config.toml
hidden_size = 256
head_dim = 64
norm = "rmsnorm"
positions = "rope"
rope_theta = 1260.0
bias = "none"
learning_rate = 0.00732
lr_mult_qkv = 0.5
schedule = "cos"
batch_tokens = [16384, 32768]
train_tokens = 135200000
max_steps = 5653
Each number is 128 + 24 x the weight over its row's rms, rounded and kept within 0 to 255. Layers, rows and columns count from 0. Numbers have three digits each. The size before them is the row's rms in percent of the matrix's.

# up: layer 6 MLP up, 704x256, rms 0.299, rows 27-61, columns 128-255
# down: layer 6 MLP down (transposed), 704x256, rms 0.275, rows 27-61, columns 128-255
# gate: layer 6 MLP gate, 704x256, rms 0.295, rows 28-62, columns 128-255
up27 103:117147089160135083105097160148107156118144106161134124166136184083110153098170145128149108145117100181127135106111123180137121081137164145098117115165151065172129162191105153149144155137120151117131150121145136095127179134150125148160125147101141160120108132125142091113132123137156096145136119133117107115141101122135136095109158117134097153083103159177089127133094144157138120159115
down27 101:122099119117124126160149153143100110128114079178144142133102174116113125100100108164118126148125081096111133129170121108124142145140200125091152152115133133129100143129155121175151115115128124121167127162127107151116184145175144135086170098096114114099100111096141083146107098167134093142159103166122125151137132067140150181095147094109137144093163127155140118137142109109139080102096
gate28 101:124127116146137164121108148129142098160119148126135096060127110124100149157143121120163147170168111126092115185148107106172127140135139115169131136104154185105128141152122101120117102129171143103154099101196139109124124086153124119137162122128115106111151099169085120107133143134088126144115112134122102121103136133066103142142122110119106116152156142138168159135127126090099170085112
up28 095:124153096099144102129130141146160124115150159140144120142123136123136148120158147179088151099136102163123104094112103106147140140127121136112137103148140151108151158121132087117104148121079129150118143084119127110083120144144134126123113083131146180142112128116160155081099130092117109102164187103122134123121145093130130125132101134140118173114177109124137075137130122151089131156124
down28 104:157131110107113141117123122144172120117126128105119116120092128139147172120132143124135129165137115104092145161133152126159120165117142112156129135120135148115171117125132119145146097142142146131114129140123146158135140092140093138165136158116112129170167118122094128161131123115122138164152149148127145144189143081088137109130148169136123166167130103092123107112145127110136179145143
gate29 104:108149087107130154097100081094136149149146190129140127123131136176128155120122105152108112132141082151151126114122130111124140115143177151103136098125129097113101129112139098141166163120128150122152141096136143104113136134093114150147121135138153150106055110139109140119139114140142132200124139120152100102153097150095126130089163118104129153114142106097109117128121133137150084126133
up29 100:112098110113126147077119112118135125156125096071112126187093102109125107121102110127156077139124093085148098099116104126121121152157101178108145127132140149163159106122096140135172158124076124126142142154127162102165117125131167095127148145107117137145098134171127120088124144167082149108157159135094096094129130136131117140127173091070140129151126148115140092124114121136117086104134
down29 098:124137079116113107118130133098116171166140088165099109145134170157172120126130118135149148090129091113129182081099132144129132141163126141123133156107144125148098127148123096150148140101097129122132090145098146142131130116104113120114143102132115095132135092141153182150166123157105118138180121099106112103090145171113127112102132131097170154132125148126085151127145116128140114137190
gate30 098:093118131129116098147109104134143091177113099112139116130122146112143146109119136178167144113128147138180121121127119102117129117120120128128104144111117152138160132143106157118135108132135112127163109083128113145110137148171144143087143092102142135118161191153131140133132161164069135176169156117145176123136099090087120175144123139146113109126085108101132136118128160149131116049164
up30 094:110122120121130128068111144174152120086150135136111091133114124111133136112149140134113131123166124149129160131094121123102110126144182115102132120129121124105121103113082156134066086151122131061126145163127154149164099084115116114131142161117098140168083159123162150165136128069148142138129141134177138128154144123115145124143124135159118196118139134071105160099117112140117102125148
down30 099:148158155112083142118127113167120143142130106119159121133099142127153146125092103123120140121126117111105114124120100145114138110132141128117163132116121142111143166129117093095152122109159119115145130137153132167103151112161162094141147170146122105107121134134145113104107101138095115160128154175187117162099167139137149176093115138117117116130107144164120117111094118167163150134154
gate31 102:100142086116132133145109150143179173113082090150116139105130103125155156115127095127127129136143100170127127133097110126127141115166145106113123141141102117108147109156141141165143107152094167117099131150139125126141098135161162140128108094120121160110110135146179104151127131124125130150126149164140123129140113161093145141151114158093112130071138159080141144129198151127125061194158
up31 104:191112151151119143160173081109148143108139165103107182138156174126094105131134125115102111124110114121128106140149167149141103152121084150115091141144089127107092109131144137088099136115120106196152108132149113093146143138082108139133134117129161183124134146144099127101113120148128105111133110135140131086144126093144087133126111144129124119136126086136136115154072107122147161102107
down31 098:104136114116153128149151158111148119101138097138117032127152118140156096100148142128103080118117135144121164127129098141148178151142154152112179129117134153121163115143144162183130078139095157088114125139120127116139109116125172147117137133137076166154153130129130137180110121106126107185161135089136082135127116150144149145138119132129148129149131119101123165123213158101146093117146
gate32 105:110133096140117129152104124143112094140154113131108090076109066094137120091127129101157177135157123117085120135092141130118121104127146122119114057134094116125138074150132120118130123130132110128097157147134148124142141130102097090163085154105072128135119133160117116122104150100106128133066082096130117137169133121070117141115122139107119099104165142109158128145097129109139137121152
up32 104:172151102160121139137142122166160131086127178079130101144130175149109111175126141131124112128109062104167145111117139109130148112142159084161138157098123169120153159135117139144106122115125090133129135111138131103160129142153141101131173126146141152146133109139169141165114150124121122118130124115129126138085135129160122095145125157119137138142154148070089135112141131105151172123204
down32 100:123115118122154122128105103124082154101152127133126124114127108084088151126116166151099116150147104126105156111155134178095141114148108133180117151086106161117116170134129140160135103107149115158108139086118136137127135136136091165131126084095131134141155150131094157131158187195123145097110109060139147166089161138100175183093153118132121126128136113127135119143142106129140122146164
gate33 100:101114140117134120110129161149130126131132108106150164068128135164096082117112152099155135117119105079127133144150160133095136084134110143162141145149089096149112135132161178136099108116136149119138130151143139108104128092122104157140091102115109160110124143160131108133138137104125132124134165124102100128107150128110134136142123160123126129153087103042132067156151112146126115081108
up33 103:130124135077135126111162109118131177112071129174123172118080151111080135134114124144143138136125104101127124083143149137143121163111118146166132131144118149122136100149125138152127125133092157117102162109146133154119152161100125147161141120135120124147155152144101098091118095123144115097157155144125078114122156137149132166113133158111116127138079170120145112117150167149115148118120
down33 099:160129110150126110156098141122155090121132124142149121075111097122155133137159145161113131108132104126179101127065179160130112139132135110132095138142137120138136157180122130109163165117133161119169086156103125067151134115107133133125059126102100140135142079104137129139136132104151116125068152074082154119117106143097093124176156152153071135104110097137175154167134126132108149147187
gate34 102:144114156122122150105087165156170172128130152149101136163150176146112141096155125159134130119159088181109176110129117134134128122162123101082156130110125083138107121086112117105140099131117110086153145125114117131178142116151099097110133125100135133123120179140131109174136159091118113187133121117116103110127150120144137103114151083163163128153108130093096139113122124133136136109174
up34 095:162133125147102164090165115154148165118168108128112127094135158123123129146135138082150121160125124094104104120117067124141118142150139134118098134102126114152134137121130115082114109126121095119138157159138139168086086145143147124142132117103086152118121172171160099136121132121163102131135118078112113140158122159159120049095129114136154165179117132091141156141101146123106105114107
down34 097:193135185094122133139100121128105139111119159147129146112125067117098178087088116150116120118100137147099097146131101130143098144082095076126152141139130093150095161150120105202116127135109152153156088084099107096124141123138106141084117076126132158085117092138106131135157128141128148165144115126149117128116126116134113111159116129092148130177110139101109114123096114162150133139128
gate35 103:160136122151102128096154163113174129168116136168147113142126169158095113163124109134109089136123117121129109089103112147100125165127127147122135113076111119088141111132109131133109116158102126095100112106107108155133128102119104107114148136120136083172144117167178072101125108104167122124161189149100090124121157133115120140159165125122120144112142127092134130146100152107130154092115
up35 100:165141142087098135138154084102149115116097105127111159102129148078135113158136142143069107105116153116124151132118124139125170127170137124093116121110154090098107119121146140127150183142095158141144121097162163122130161155124114133117150165173137142091098094202157135165159145138162147080090136151126121128156091104162155114132104095137144102103096119133113135128159113116103140137087
down35 095:107160095152150157104104099077124108152136150105164123088103133147135151173142109111130134085126133143132137155169122107117121107160092162149106106146134103122117085101111113141159099049131070093110184134111127144149101153141094133121073114132137124113130168111116142133115067132097138125134166143142155157129154155109129114119115111133166157129104078123124130108155087139132082108096
gate36 104:128116097104140145157126160119129136111134132140151143112139145149139105151108135102147130094103133152140156125147106125119127135100147174151130099105124138122092136150140134132098140148113112159139104106173154087110124149124140138100093118141108124127115148140152118219113125131131153117076152144095117103176137125096117168141096106116147132103093118143120116125150104115176111134155
up36 106:113129115105125147122120110130111174118095087108125101113094128138102105153089135125096118107153132102186113132144138153153136144154139127125119131116152127140146142134146113169133131091155102135094115117075101126164109107081116127126161127123101123119108109104141145083155097108162127124133138128160162115112143145134132117106176147127161109100138138104188138173147125128091114121089
down36 120:114138131087093133106096118124136157136128109119091133104100102108115097093112177095122105160101136083142091136155146145136101129162120106152168158100125106155166100129132115139146138121125139144116113159107092157131125131124126150160135135106126148104172145118152153043117139132144140140143105120128144136115111143122134104139161116144121119108147109098129144122127184140088115134106
gate37 099:123094133134123100118124123127215138160164140117103134158052097154097127133148176118120122155103108092131155173112135138141132113138114171125093168130107115146172108141127142148106097132129123136154130131156156156100136185101173107141072120146153134138132113136114153102125145094088108118119128142141141138110075097068142147131128116131135095112142140170120123134170103155127125129127
up37 090:147088122153153113132115114091132140149123137099125122099119118204111119155076107120135135126103122126150112144118159112159100100091126155179130131115118128101151129140152133168151134162126116102155161146104136136089168146102114099130148136112136145096112140079094114155140120123154113129132113124108155138123105125088123119090139174147166091175087145127128131150091103167143155146152
down37 095:121116158160140139142131097121136130128121145170108158100132192096132128136166140104115092166089138147180129167100145115117137157138116091113093095136142150144082141114062096097171122113122156149084126117154096168131127139109126166130153081111110124134116116147146148144131130115091141117078153151091126075109146127099129129114151101128101163150167108144139124127109160107156116135097
gate38 099:143168125066099147115111130106164133118124163148137102167181098165118120136107116136136211112146132109074129107144112134085141141086136054142142093093146121128148140136117135126107126182152145143156147087113121138117115133113122119131133110141108118144113123126158122154125128108146188141196155151112146141154122142087114100164110200165163108093111122160106142114130141066130099161108
up38 099:095127128126087087119093129117125127157127112164110154131104108095119143103128121116080153152148160130134116139134086169160138109090119097119133100108133117125137099126116156131124130084117162107159133082139135149149189132138133087151163163089105110121148118115111128113129148086153152135150169120104132148131136083151129094168151172137120151122133176120119145129111132119114077135135
down38 103:126088124130093157109095136138114102174130167148112107138129122174176084099112145143126128144161142105112142119131111156084137098097144113144153164153115110132176141206147127153117165171164170162136115101153156145154125135117141080112136120172152109139110143093144166143126096107113066123115109182104159166162110118124085107147137171155167134158145126120157086107122137103132132086145
gate39 097:097133118121142157137129133164172086169145116137088161110104150098123113137141157129095111100136138130153140134163136101173140087150137103147148150126115155112080133148105102163138156122105128149156104167130147145088145137140151176128117123131122127135155114108086150115106097144113114091120134115117152112178114134152119152199154094118139125108118120144164146088104131135115162121110
up39 107:162096154090142107103116138108114157093099130097119099099119141137162079154152146160051168117124124164157111092115102178129117174092122102126108115174122115142173163056145150116093112122136097126103159112095161111143082150150133167098131152115140113135095140121120145131175098111165112133111146089171108123148108134117118119114134173110117118128101140121136108127144127085124110132182
down39 102:104069112108112149107107143150106121089127127143134135109104124085086113118143136168139160095161157160139123171159052119134120133184112150109151178106122126128097124140145125150115118141169108125086119142099148143097079152148115118114087148152170144107159132119169144118102155153095136119098121129115135146166149110135110155154094081117129118145165151135086162149138163100116139117147
gate40 107:146135132135110120103109121104140174128134137121111153144097124140125104097146141136141085161115157150095067128120118126140120121132193090152175141180158131163152147135179140113098108125127153110148129118145134096141118139079131151093120134133127131121126069066137118151143140095130117116143139104105119115120166143100138135133120150102141152135100112100147114146145141131129123126164
up40 099:139161119155215136078184131125117163143124119106168120145117132116149131092162149150146128154105113108164124157098095125133131113119101168105125151112137077183090122134140102123127137133144141077118154113121143128130109144157140108118155145158133132064152149120122120093165139146150128090119128142123148142104110087087099152146140142148093114165103120119128136117135133123122140123123
down40 099:134132099094121130078103207144122110126125110129139142132132149092131142165123143075121119143133107146144115132100155160148143150185127136106159148105142137146153113097146109126106125155137134125128125153157135163121149104130085143169127183133120147146154156104134146119141112117108131187125158126095166138086163076147175084095142153123103146133163135155115119139098148143160091139148
gate41 106:114131157130133065117180155160148110112120121117096109107106110160148148116117095147142127106131139146112133131143137112123152138103126118141140120119136144117086087112165148124138148113127109153150103142189112156109158115100136120079114140154158147168116151147132101120115062123119121127086117146125155108149105104180078151148102095117123107102160125131151150173119120151112134126143
up41 102:157088120136116117098146046151115148126070112134153131162108110103096143122124101152175134092109117093136132149126136117162137148153130083103102087137133145109139116142108120123128102127164148102136134130169109110182128094123150144144134117126135102133147132149116086088121139121116150110140146138132117111103091132104143113112148133131117149162117142114084110113145104092100150164165
down41 106:135133155140103113110114103171150133129119174138134162165173166169124082141136172151126080087091121084128108139129104119143131125102093115090144124116103119110125112124114114142093124173108173139126143168119152142130098112139126139151108125128124156134114113130115085138104151147107113138134113129185129128133116127104114132099151120090137168130102119126129144067139118143110111123145
gate42 092:127144129148106114089140136139124059093132131108145162130118114154098132118132147134150140155099135117105112113136163065109127136138119144112106127136139125112100109154096102118130157134109130158151125098158141148140123137133131126124073121130124085164113129113150089132152098120153156143095118100101147159127139107095181129129159145055126129137090132138101149148126140129149123102126
up42 091:132129147111136134189116146099132152150132162130112138135135130147169079091106130105123114097095146114122104104141123110190103127085117114144124140130125109143129117139153137135141095126119131156133135125112160142140105131143100130106094143142144125037133115161046148115053133120142163122160187128130104147108101117127126126100130108169125142124167152101206136143098131165113148151107
down42 096:114172066113172117134101121124124115102140143105140128106093146085099102114107112118118166115115154113111177115120128072123126106151134143147149177115095188105135106088158121107167129116116112118140048079157141112125124123114150112123155089138075105119093150171138128129168130131149157128164127113082126092111082123095147114119151110155105102156120145126120112077156128112111162109146
gate43 104:160160094141116141133082130136119153159115079181148107139140124131068105131131161160157131158136164171168143079115104129115123098118128126170115116118134168124145134103102094114152133163140105135091148136112141120141166121140115175157153132112121156136082110137125118141138196156120159146106127154182111118108149134100127095105138172116084183128144135132109145140097111147120118134121
up43 105:134120161110136162121130122103127127095151166174127111125115123183158143103142116153099116086142105104111113111189116158084099114132141182164122144119167149111133123107151146137088127117121139077145083117171126114123137107116113127145105119154132144083162087144167066113097113116140107136126137105126150117129147135124112120137121142157105114126104163141143127141108100115122128140155
down43 097:163144114168130120139144137149156115141155118139110146160129117141083122098131142144149117130157137110149146116113116160108176118080097174049145117086163136157150110115083154104123133078187130125137148145105065142175116115140131129144142121133079140104131095097114122138126146125120148132139149107077134084109088133112118141134133124122143112084192118141173128111122126105159123100150
gate44 098:129094098129123155127071119132109149129127127107128167114118183109194131107089176113124085079102142177138103116156078096101097092131184128130110125154133164147147118156122110136128103103126138077147144129142169116161126124120178107143089122093143147088128149131124121085132093137133099120110129128191111122139120105119096111156132157110115118136123128125182122119079139119140119097131
up44 102:122109151100125144128149087113142112141124122105135129142124107085165155153112156163143122172110129131126120120101183119116163131179136130142134181161087120145106116109127153140082105129116122145129116149123111094106202118120123091148124107137104103133113119143135124135097123120145170113147147161092164190102152122152111109176126143099089172132079101098131149110095144134113149124142
down44 104:123155132172096132065111110175082100156101130166108104115115122164142117149127114131084120152116118132111118150137095115114125117102108143112101116140119163114120134128174081132154099110134125152089145124136130122147122145126145107158164182120107118125107158165136102114152112129147136139107118155138112076158143148111108079105101161159140132087108147103151111115168114186157170161130
gate45 100:058132138116100129125110122137146118101138160138118114151106129129144126111112101129116114131136123130102117079166086153133119132094154134143164095090112161136141149167168177120168151101127061111122165140111116151102152136106100114149132119108135147158160158118133117095144123136141144095099135205139111122124133113110119103165113146139143191116167146149111153126138122094161139095168
up45 104:126119111117183150168159114155093172146135130153160158105117126115102091126122115162122148130171124139161184143169114109171088127124120128132128109071131125191124121134143138124123112180140154169134149108069112120092148149144097126171138082130142135067119160095116162126102110132125157167120156119144142142152129101129136117133159132131099140115105121121105108120135126128114135106099
down45 105:065139163130090128108098101139106123175167089140119124117140128113149157145113150160098116103114089120108113113109106139146108111156105149137086132110125156113110170139148108206123100106170133130145110130117125167091169110133140070136139120140145113192117100121160090107133124147136121133138144132115102140170138143131157120128089102088088127151150163157138124167120147080135096144146
gate46 098:139120156159136123093114120112140137135108189147129098125175130130101126157131131129113137121162140118131145148147143136111139164113096124149123147156106154111121120126101114103111136114148139144168148119159156153091117090154138130085120151086123118153127116166143104163126135133143166109110143166156106111122194140101133179084149115097097122150121166154144121093108110130086152106135
up46 107:143127110089127111126119094133125105150119088120134176128108127146155117097100126124113118139129116194107098134149114130190121110113103115119126102092120091113125139120140154168145126125097166111064156123127078106129147131091132111167119131134118170123105133105062130134155140130145153155121114109120161114127075096143133100144106163160161114094147108142127126161151142162176120155112
down46 097:110130094104155092121131111109099156109109116179086150077122156151094117157130125169114148135126137102092163085125172101156106155113154133128123106127152090103092093111098109131123125103116118131120110154124134134113170129114140157153158116125109150134138117102150142129132095164178118143138123100118083134141109126164117135117093138147177105150107120107139132158103118136102166150094
gate47 095:141121160099159121106107135135126127144149113126132142107108152073117106148166102148110106121120128109097123114121177109121090126141128129149147114108143167126119143123138131132124127183128120105143139123122156147129150158138133111122181111119142141110067124130092112131117141109137161151120128104151108142145116121082134144157153136159129107166125144101153115127136139158152107158107
up47 100:122123133148098109113138126100122127136122139144111106130189123102144169117093128148145116120119142119149163177134121099091135145114119129135140135155120131174109128134131179139090136073121124110097092102120134175118069128119147146111173133133100132133172126113146120101136121149099150104143113098166142104122145110102109113103130134155143163087110097104150161157085110130101111147161
down47 101:116061159134127076152067139084157136128144120150083120155179107104173109138109120123132156128108133095155110086111087147109119114119136037094097143171156128114123141112130134098123086084115116106149128141121113134131123113094124153115124157137087115136121117079161108176144105137105113096159120137115142127145135072149127173064122105112144128142138169097150138152090142131094180086122
gate48 100:120102103155112123103160106127142121170128114113125094162098087127118103152093124154137147149119094101126114117128135125145120110153160142143135124112133133114128112100132148119112156143133172146129150143142131156135140158148077156161146087136115142128128106128151135088115108159094158140152152160114171100158131103146112151129191143168169147116117133123111122127155105077113101104120
up48 098:142162090133057144092149094101129136146121128129176100200116169117134139161120105158112126134093101085121137152145099158119129135114121114138119112129117148122100135154124091147123138144107145132131108122139137116130101125134114148145132112131119146165122129116165163118138099135130115119105138112108157080097175135176101116160162155135138099139102154117090195174161087141147110129133
down48 105:114107125145121155115146095126172138121107143107168115161082106123147099148099149138114145178095100128127101115121130114166127073084168149127119135171141135130142126127121096168114144127129149174128159119126142111100161137134092136149106128128107158133138045137100088173141164099147154106143129154117124123104126111098107177087136161109159176171091180109146152094076140112087104090148
gate49 102:142129137161107104117136102128174135098107108152147135135121065126125099148109127126110143122147085117129117131094156157136128096148120137149093162143145179096153137101143079113110131139091092133141138140165181094117163157112091085125102082128108132148091110128116129137137150127141145165132165099133118120152117095131121132088120113122127153107126145122110137154146117168169130123124
up49 103:097119146122124134124104115098104130164081177155127105133134191128122134105160131114160142122121137090144118146166130127119140174113118114097119095111128129112080104120099133157120179134135137137136093114142115121141146091130146151135123144155152077119146130139138095095133100097116138139149080124136116097136136187137123137098144113141145148166107127098112127119123125083079107141134
down49 111:147177154108107136144148126123132100142175119112117113126127138139154140117139169131168151139140112136107131121149132178053130154129129155108127115128102136120126144190148171126122125121091147113138130119160127140142098123086148153179141130134168165134141097107115121137123129089124111086144132165137145034110131149124094114173176101121120150102136122132145133087130136094120129117115
gate50 105:137129139163187101135148121121161134116132150114151195180126108088150133137149148114149154120106114156128147144104159102114074146136127115111105125128169114143104131116146144131145138095099169163095143115123134102123137099133125127157126109128130129166127134109101144169112118153115118130108127117116060107115100141131097117109173130178122188105126135106131126123125109130120116183127
up50 108:104133133103109144139142141168108158136091130142121126138164158136101130143124141152081094089139157131174156112141134140118141146145136151146112114122130150153115100135121112127089147121166122109154139148115078096148061108125112157123150138140068167143119120153083117151102164130137148103155100141123098129088117149123116147108091143118107103101116145174123093124124157116159117134094
down50 099:137103148094090133111123106137145122139131133121115184151143118106171135139078164162142154165145145123114121151124126129088161130128097145154150149111077141141139133174128176064097136131140077153154120125108108142134114134130123131130116157160123122120102143104113112135119075134156117157161125126156162126156117158147132161105159110108148157121092135126114147099093120113168109115123
gate51 107:159117130113119109098114152081136087152104109143146110087124124092145136176106101143085120118111124157102113141139092127151151134116108134133126133127123147135121109123127133110137114115118107154133100120125117135155165119174159111114115105148169135082098098135162116145100144114156165125101128111106157125111145124105146116113152101129136158135088130097151145120092143137093156108136
up51 105:116107171145123134143146136108109135133078134123111125130175145140145191121125104096163156121153112129119127137140113158115120126135158147135122150142117154113154112140110130128123154145125123142141192118130148153155112144104129091096130156151132120129093113146108110135123118139125149113121130170131101128082159107105186134092166125150120118138170122111127085111133163126177149151157
down51 097:119109119112106132122134135103144121139106074100150131148148185131106133101105139137149165137142069159139136181184120135105082125080167088155147138133159136126157115179104117087171102108107162112113125142167141155118116108134094132153140120101152116113128111101108080155139152153175132166111137117119129139145118138164098125162107122133164120180149188101135141116141143129130101106146
gate52 100:145164131100130145115131151116120123113136133095150092117128117135125118161143153162136164111160052129138133115146157104109126101115145089143171150127127117173119149117143123141130138083143106160172146150141110152067128100123135109078126101096121118134136106138143108113127109126089098163124142121119146157128151101142087157112131149123123150136123041103168117126155147105084120135086
up52 098:153111105126171158133092108105133154196118114115142099126136143115179136128123186122101154136124178082117152115144119124144124174137148107130142136130184151137104159140133130078088141144133068101151142161122137152158104148118138115159152138133111126124085104146135122161114135147136128158108129112110125098089161123125145076110133123087126080106118135182136112143102141114071142127135
down52 100:133109141124098106104136131110119169142103131109119122157166118150168153177132117133163127116104133147112127109144123135116134143162085069121148121108137130138132123168097124141122105158124139112099108133126147111128167146108138109149088112160145101123143141138124101128135111131157136129068139088141113122094130103130117151131148175131168119093103106174135111107142107066121058109115
gate53 101:131112129137130148116111096132150136122102166125128140128105101144133151162087108133142103117114123087121120167141074125137159100118172144069143115144098079155121126157182123101098148134132111158145109128100143176144138156136186135158155179123154118119135118156109121132146195131163110120120123147119133165111150152091128142160158081159108112097142155153094124155125079099130060120173
up53 105:156131140142151115099127123148105151144113107142134109136098119146102136145065126110138122162124116116115133111143124146146117106101157102101150121055199131131112146117143134126112118153143110124158114075163138145142127148155130090160122134109096136115126079151136126120118140106137146098118110101110136137107113137093115145096146098117113104105112171158155090150148139121111105138151
down53 108:162095108161121121118077132160126150165132152130088091118115120088074128127138120092147137148175133085158148100158096116100137113127118142131138094117120109118154101126108122073139114148115093098109106152128172142127153106115116119109125107082104090124114100172127119120102086183128103144099131133103135127124179109157117121129104126168097102131149126104135155101152148162160098096096
gate54 095:062125130121100126102144148165132091090133113142106129139145139109148135120158145130179200154151180096103114143128124168098141090161151130152152126107134151125193106147110139117099180135106131123101109131142208156099152131117100110119122108120098169147093120149150109143103099129159105141173164097114105108126124144109120133097121107166153157127126152130135122128133112104149114103141
up54 095:094146146113104138090134145108088134103169148122133189161115124143125143153159129104105154095148160130099139153137158121129121123140147149147182103132124160116164107161145117131124160142098087068113068196137168105110129150128090092139128118109121126139121132151137108128155121103133135144120109087143085153146111148078139118113132111136108120134106124137155097167134158106129131144179
down54 101:155146156084159111125077149128117106121138177136129108153161155141118172102099129136113122145072170119179140153141141119138167157155089144095117166121095134104121090099118132077155135137119090145149131130160150129168186104146125117154109109155104111125136123149116116155140110155134144115160132145116113172126097150136104115165100142158146096147147128125171122165115101123114158122160
gate55 101:159139131162113103168149140163137127094084146133123107140147118132173177094075133125147142116146154107124114095126097136130166112158127133145145089120148134095161141158168152126126089139094155084117144124143145132149159114129160161147082123130132163134137134148161117105170152113104133110155166067130130118124148123114148146131112104153078108112142133138110112130142110111161128124132
up55 097:114113109137157099138124124092121103165108122141105093125123148134120100104163152128095110169131130105123081165177146136118139132137141149139131169166139152111154123155152164081133135129114132117069136143135124139055127137116072111113125101090161133111149186100169126126141120150120113160142079136130089114127127128126139081113146078173156128170128187103103088125095129141102127162125
down55 100:145129104097098148112147123103132107115107157145128088070119131138151113132137138111113124129098120147119156120135143159133156143133081140140149126138110143118112129101145111145141139117138117101146174127123105112136167121131141106084140134161143155117145131120116163095096133086139159101132150106116139169097125161145174062124104135159155119111129121138145165134117102123143139125130
gate56 099:134121163122150150105079184163150124108128147162127177150102112125122141104147122123138144118152115088116090154113123103125121136142123142154112108120131072128182123122145098080149178092113130138149138105161159117149103171152129132081120157122137114102129136127125129144130139114095186144108090151129182146141120143109115143079131119142077128134114085136119134110130079147093149111082
up56 097:156142131151116116112121092118124172118112161108135120092184104122112111091113143154131146104170145119144135143135102143083121135132138109123098168099147120124137089135130136141142125174112140158126136110159166073106154110174122112191130124113104153119155143162145134097173143187122119112136117118147155084101142166136125127114136080106106083166152117137118137117080127133093121118124
down56 094:086130118131097161133133171124120113135100127176136163142133157098148158123132104126151124107127131053086096097122147152150096120136150104119152138142114127177131126139126070114069132073155163136157148134150138126132153112139172138097120128137150122080143180117134109140129131149132092128121150114116132095117165124164104133106132126121123140105126117135131154130097132135175102160148
gate57 099:159095122198123084119135107136160141116117127143116077126141125165129142162108100125105148176132128076136167147147124126112095157130118136150128124129120146126102133149131140133154167155160119132149109140125170127093118120129181134107093111082119139084118111108155151093098089143116126111101127119089137125143099115116129139139114170174115117139104112149155117145119148083157170128131
up57 098:134103160133129135151123138130160126108146143165111114129147103136117092136114125107086172115145153163144085112126086108113103139097092181112134128106083134111111104163108152103081089114100149151169130170137124119119139112129102156195136123130143140120163164113131142135152099097095145123133108121149137147094122140135144097134146157168127160156120161143149115150122114116148114126116
down57 099:137112101133117130144118133102149129056128121118108137116087108110137125142099149136132138106151142122121193131143164211098165146115089134107126144153127136153152113102109111120185115157108098128121145092174115135103139125138093140142131118097148110133161152116135132132117104141157120130122103151118089098135141138101131135149125162141133148143138151103146143106137138174095103175131
gate58 092:124121146118131153138093134096110110084136145176129113148138085151142177138126145145127100140122122120119147136061137091116142164098103065111163113156143107130124138115136118190135092152119138109162136127139122153144131157111129143117157131098130082098142080098134149180081122150162107155101134187129122126132131126097114118129132124101144103127108133115126142132119111095111111077147
up58 086:161092144107120152158093126105110083096151147139155141156137096129128144120101134123110139120121116122130135120084119112151134165123099098131132080156150114181081141118138100193111148130125123120128109125133123128160103138081120161078138129122115123107143095127141143174089092122135107177107143185150110128100093104130121138120113129112131128114087093188127147141117127055114111101150
down58 098:125108124107165129182104103165116119157155134147130093093115117132104080158100113113128149176126078095131080141143153112177155148095130166124115091127169114113114141122122087160101168140142126123121117128084115143141107134129122092112136138160061116119112135123127139128150120066069144107125088091134092129105115157089135122071117088125119127138140124142132114118134157171152110172100
gate59 095:109112114137106151111061152130127145137132106136115090131154126159109092130121135128135105088134099135187142116113131148134077139163152115109193112118126112131127121100133119107125153157110177139137073135085152066135110127123107118110113120133141105144138150134106129134139148159138141104121121115143120115125113093096097129137118135102100160138107141115166124149166136137135113106188
up59 097:142124121143140119134160138172097092103160124095110149147116120090139141142115123100139149112074128142147126144159121109138120158157126135132089128095099125160143133123149096156115133113115151119098146149157143135120157134119141116148112121144129133120071105145162136119151118128128141136081162167125136137112150089171123167151110128141111093125140085119109169118111088137127106112140
down59 097:106168126130147104149105078102070156163144122114121139142121119113116160114132121172139138152148089147158102098115096165117126103100092101129128148173109136157133082140114138113140140113119180127105137156129109123127103105152168139133148155121105155210110171151112121124093122126127114129130151098119104135116137135129117123099126089153091131121158119133132158144108129145123133130158
gate60 095:125105129144140138125130113120170114170126127102128154123118143143121092102129112178175096097085156119141130139116146129142127083108159060091161140121148124096090150085117130127176126099103141110140106121107121147139113106143113098163098104148144143113140166107088102096053146080176110175088160123092128155130169110137125114140084116147135113108116168104117120099156105132120143128122
up60 097:145099122160161131110112160120207095152139149098129152141101136146107128120077143167111134106152109120137156132150096066126100110082142097158149111113150155080096142145137130144128143152097154129140140128145123139115150110124126182132124123134135091087105117128104104098145154120099132165148151147088195148106163133146110114123069120175125112103130102118129137118166129122162100136141
down60 106:067121112139069108128115143135140117164110132103146133154147170120178130115157096113153104094123113159123123135149095126138156128096141148137149170147096130112135085119116153135134079133165123134155143101165143123130113135140138115149116135150118157124134136084109097157101133061106129111128151147150140125112110148139162137134185136165124145130096118125161120139127130151073198155117
gate61 094:104114111125155106132099091112128126120082140136156124141183120151131144110145151134158113149074167133144140144162183088149116124091141110137074129148123142132105127104136129112111112148121141112107142154077153156112123104127157150131106121121131110113111144147109127155114132120144151104146115148155097144102128129113151128145088099185152144122156091126146152158082146169133151168153
up61 102:141140161146124161121171090159146101114128132136121132163149087129095109169106110175157136108174118123151142135104111162168146138166129098131085136093088116108137172126134123120158104125104087142103089138139118139142114191120121091129096117076108143096108145102105144137144156105160158123095083123173132141144167133105101100118122126116142138119124133110102147152114120133137115126120
down61 097:151122100149135121129108150104118143153102109153119134152106140118144201163091137102089107130170097159118136149196144136165124158136132133125133110107133163132113131127121180106090153144115159134135095151166145094134157144171140140130131155141156133107115106152164146127131106128126097149120121147116094119137135114149148164104127093151138110147144123116106121123129168140122126147145
gate62 101:139130128167146098112147139135212115098180119119129077137115138091132059126149138131125161126098131153138115127111102101109106103105096105152126125137151145140173115165178113128158140134141176138125125136145137110117132132151135126119095113127136084135162143131138135142112073088174112117117140080107080125108132172163097133149149154139176146108121119150156119112119176111047114145146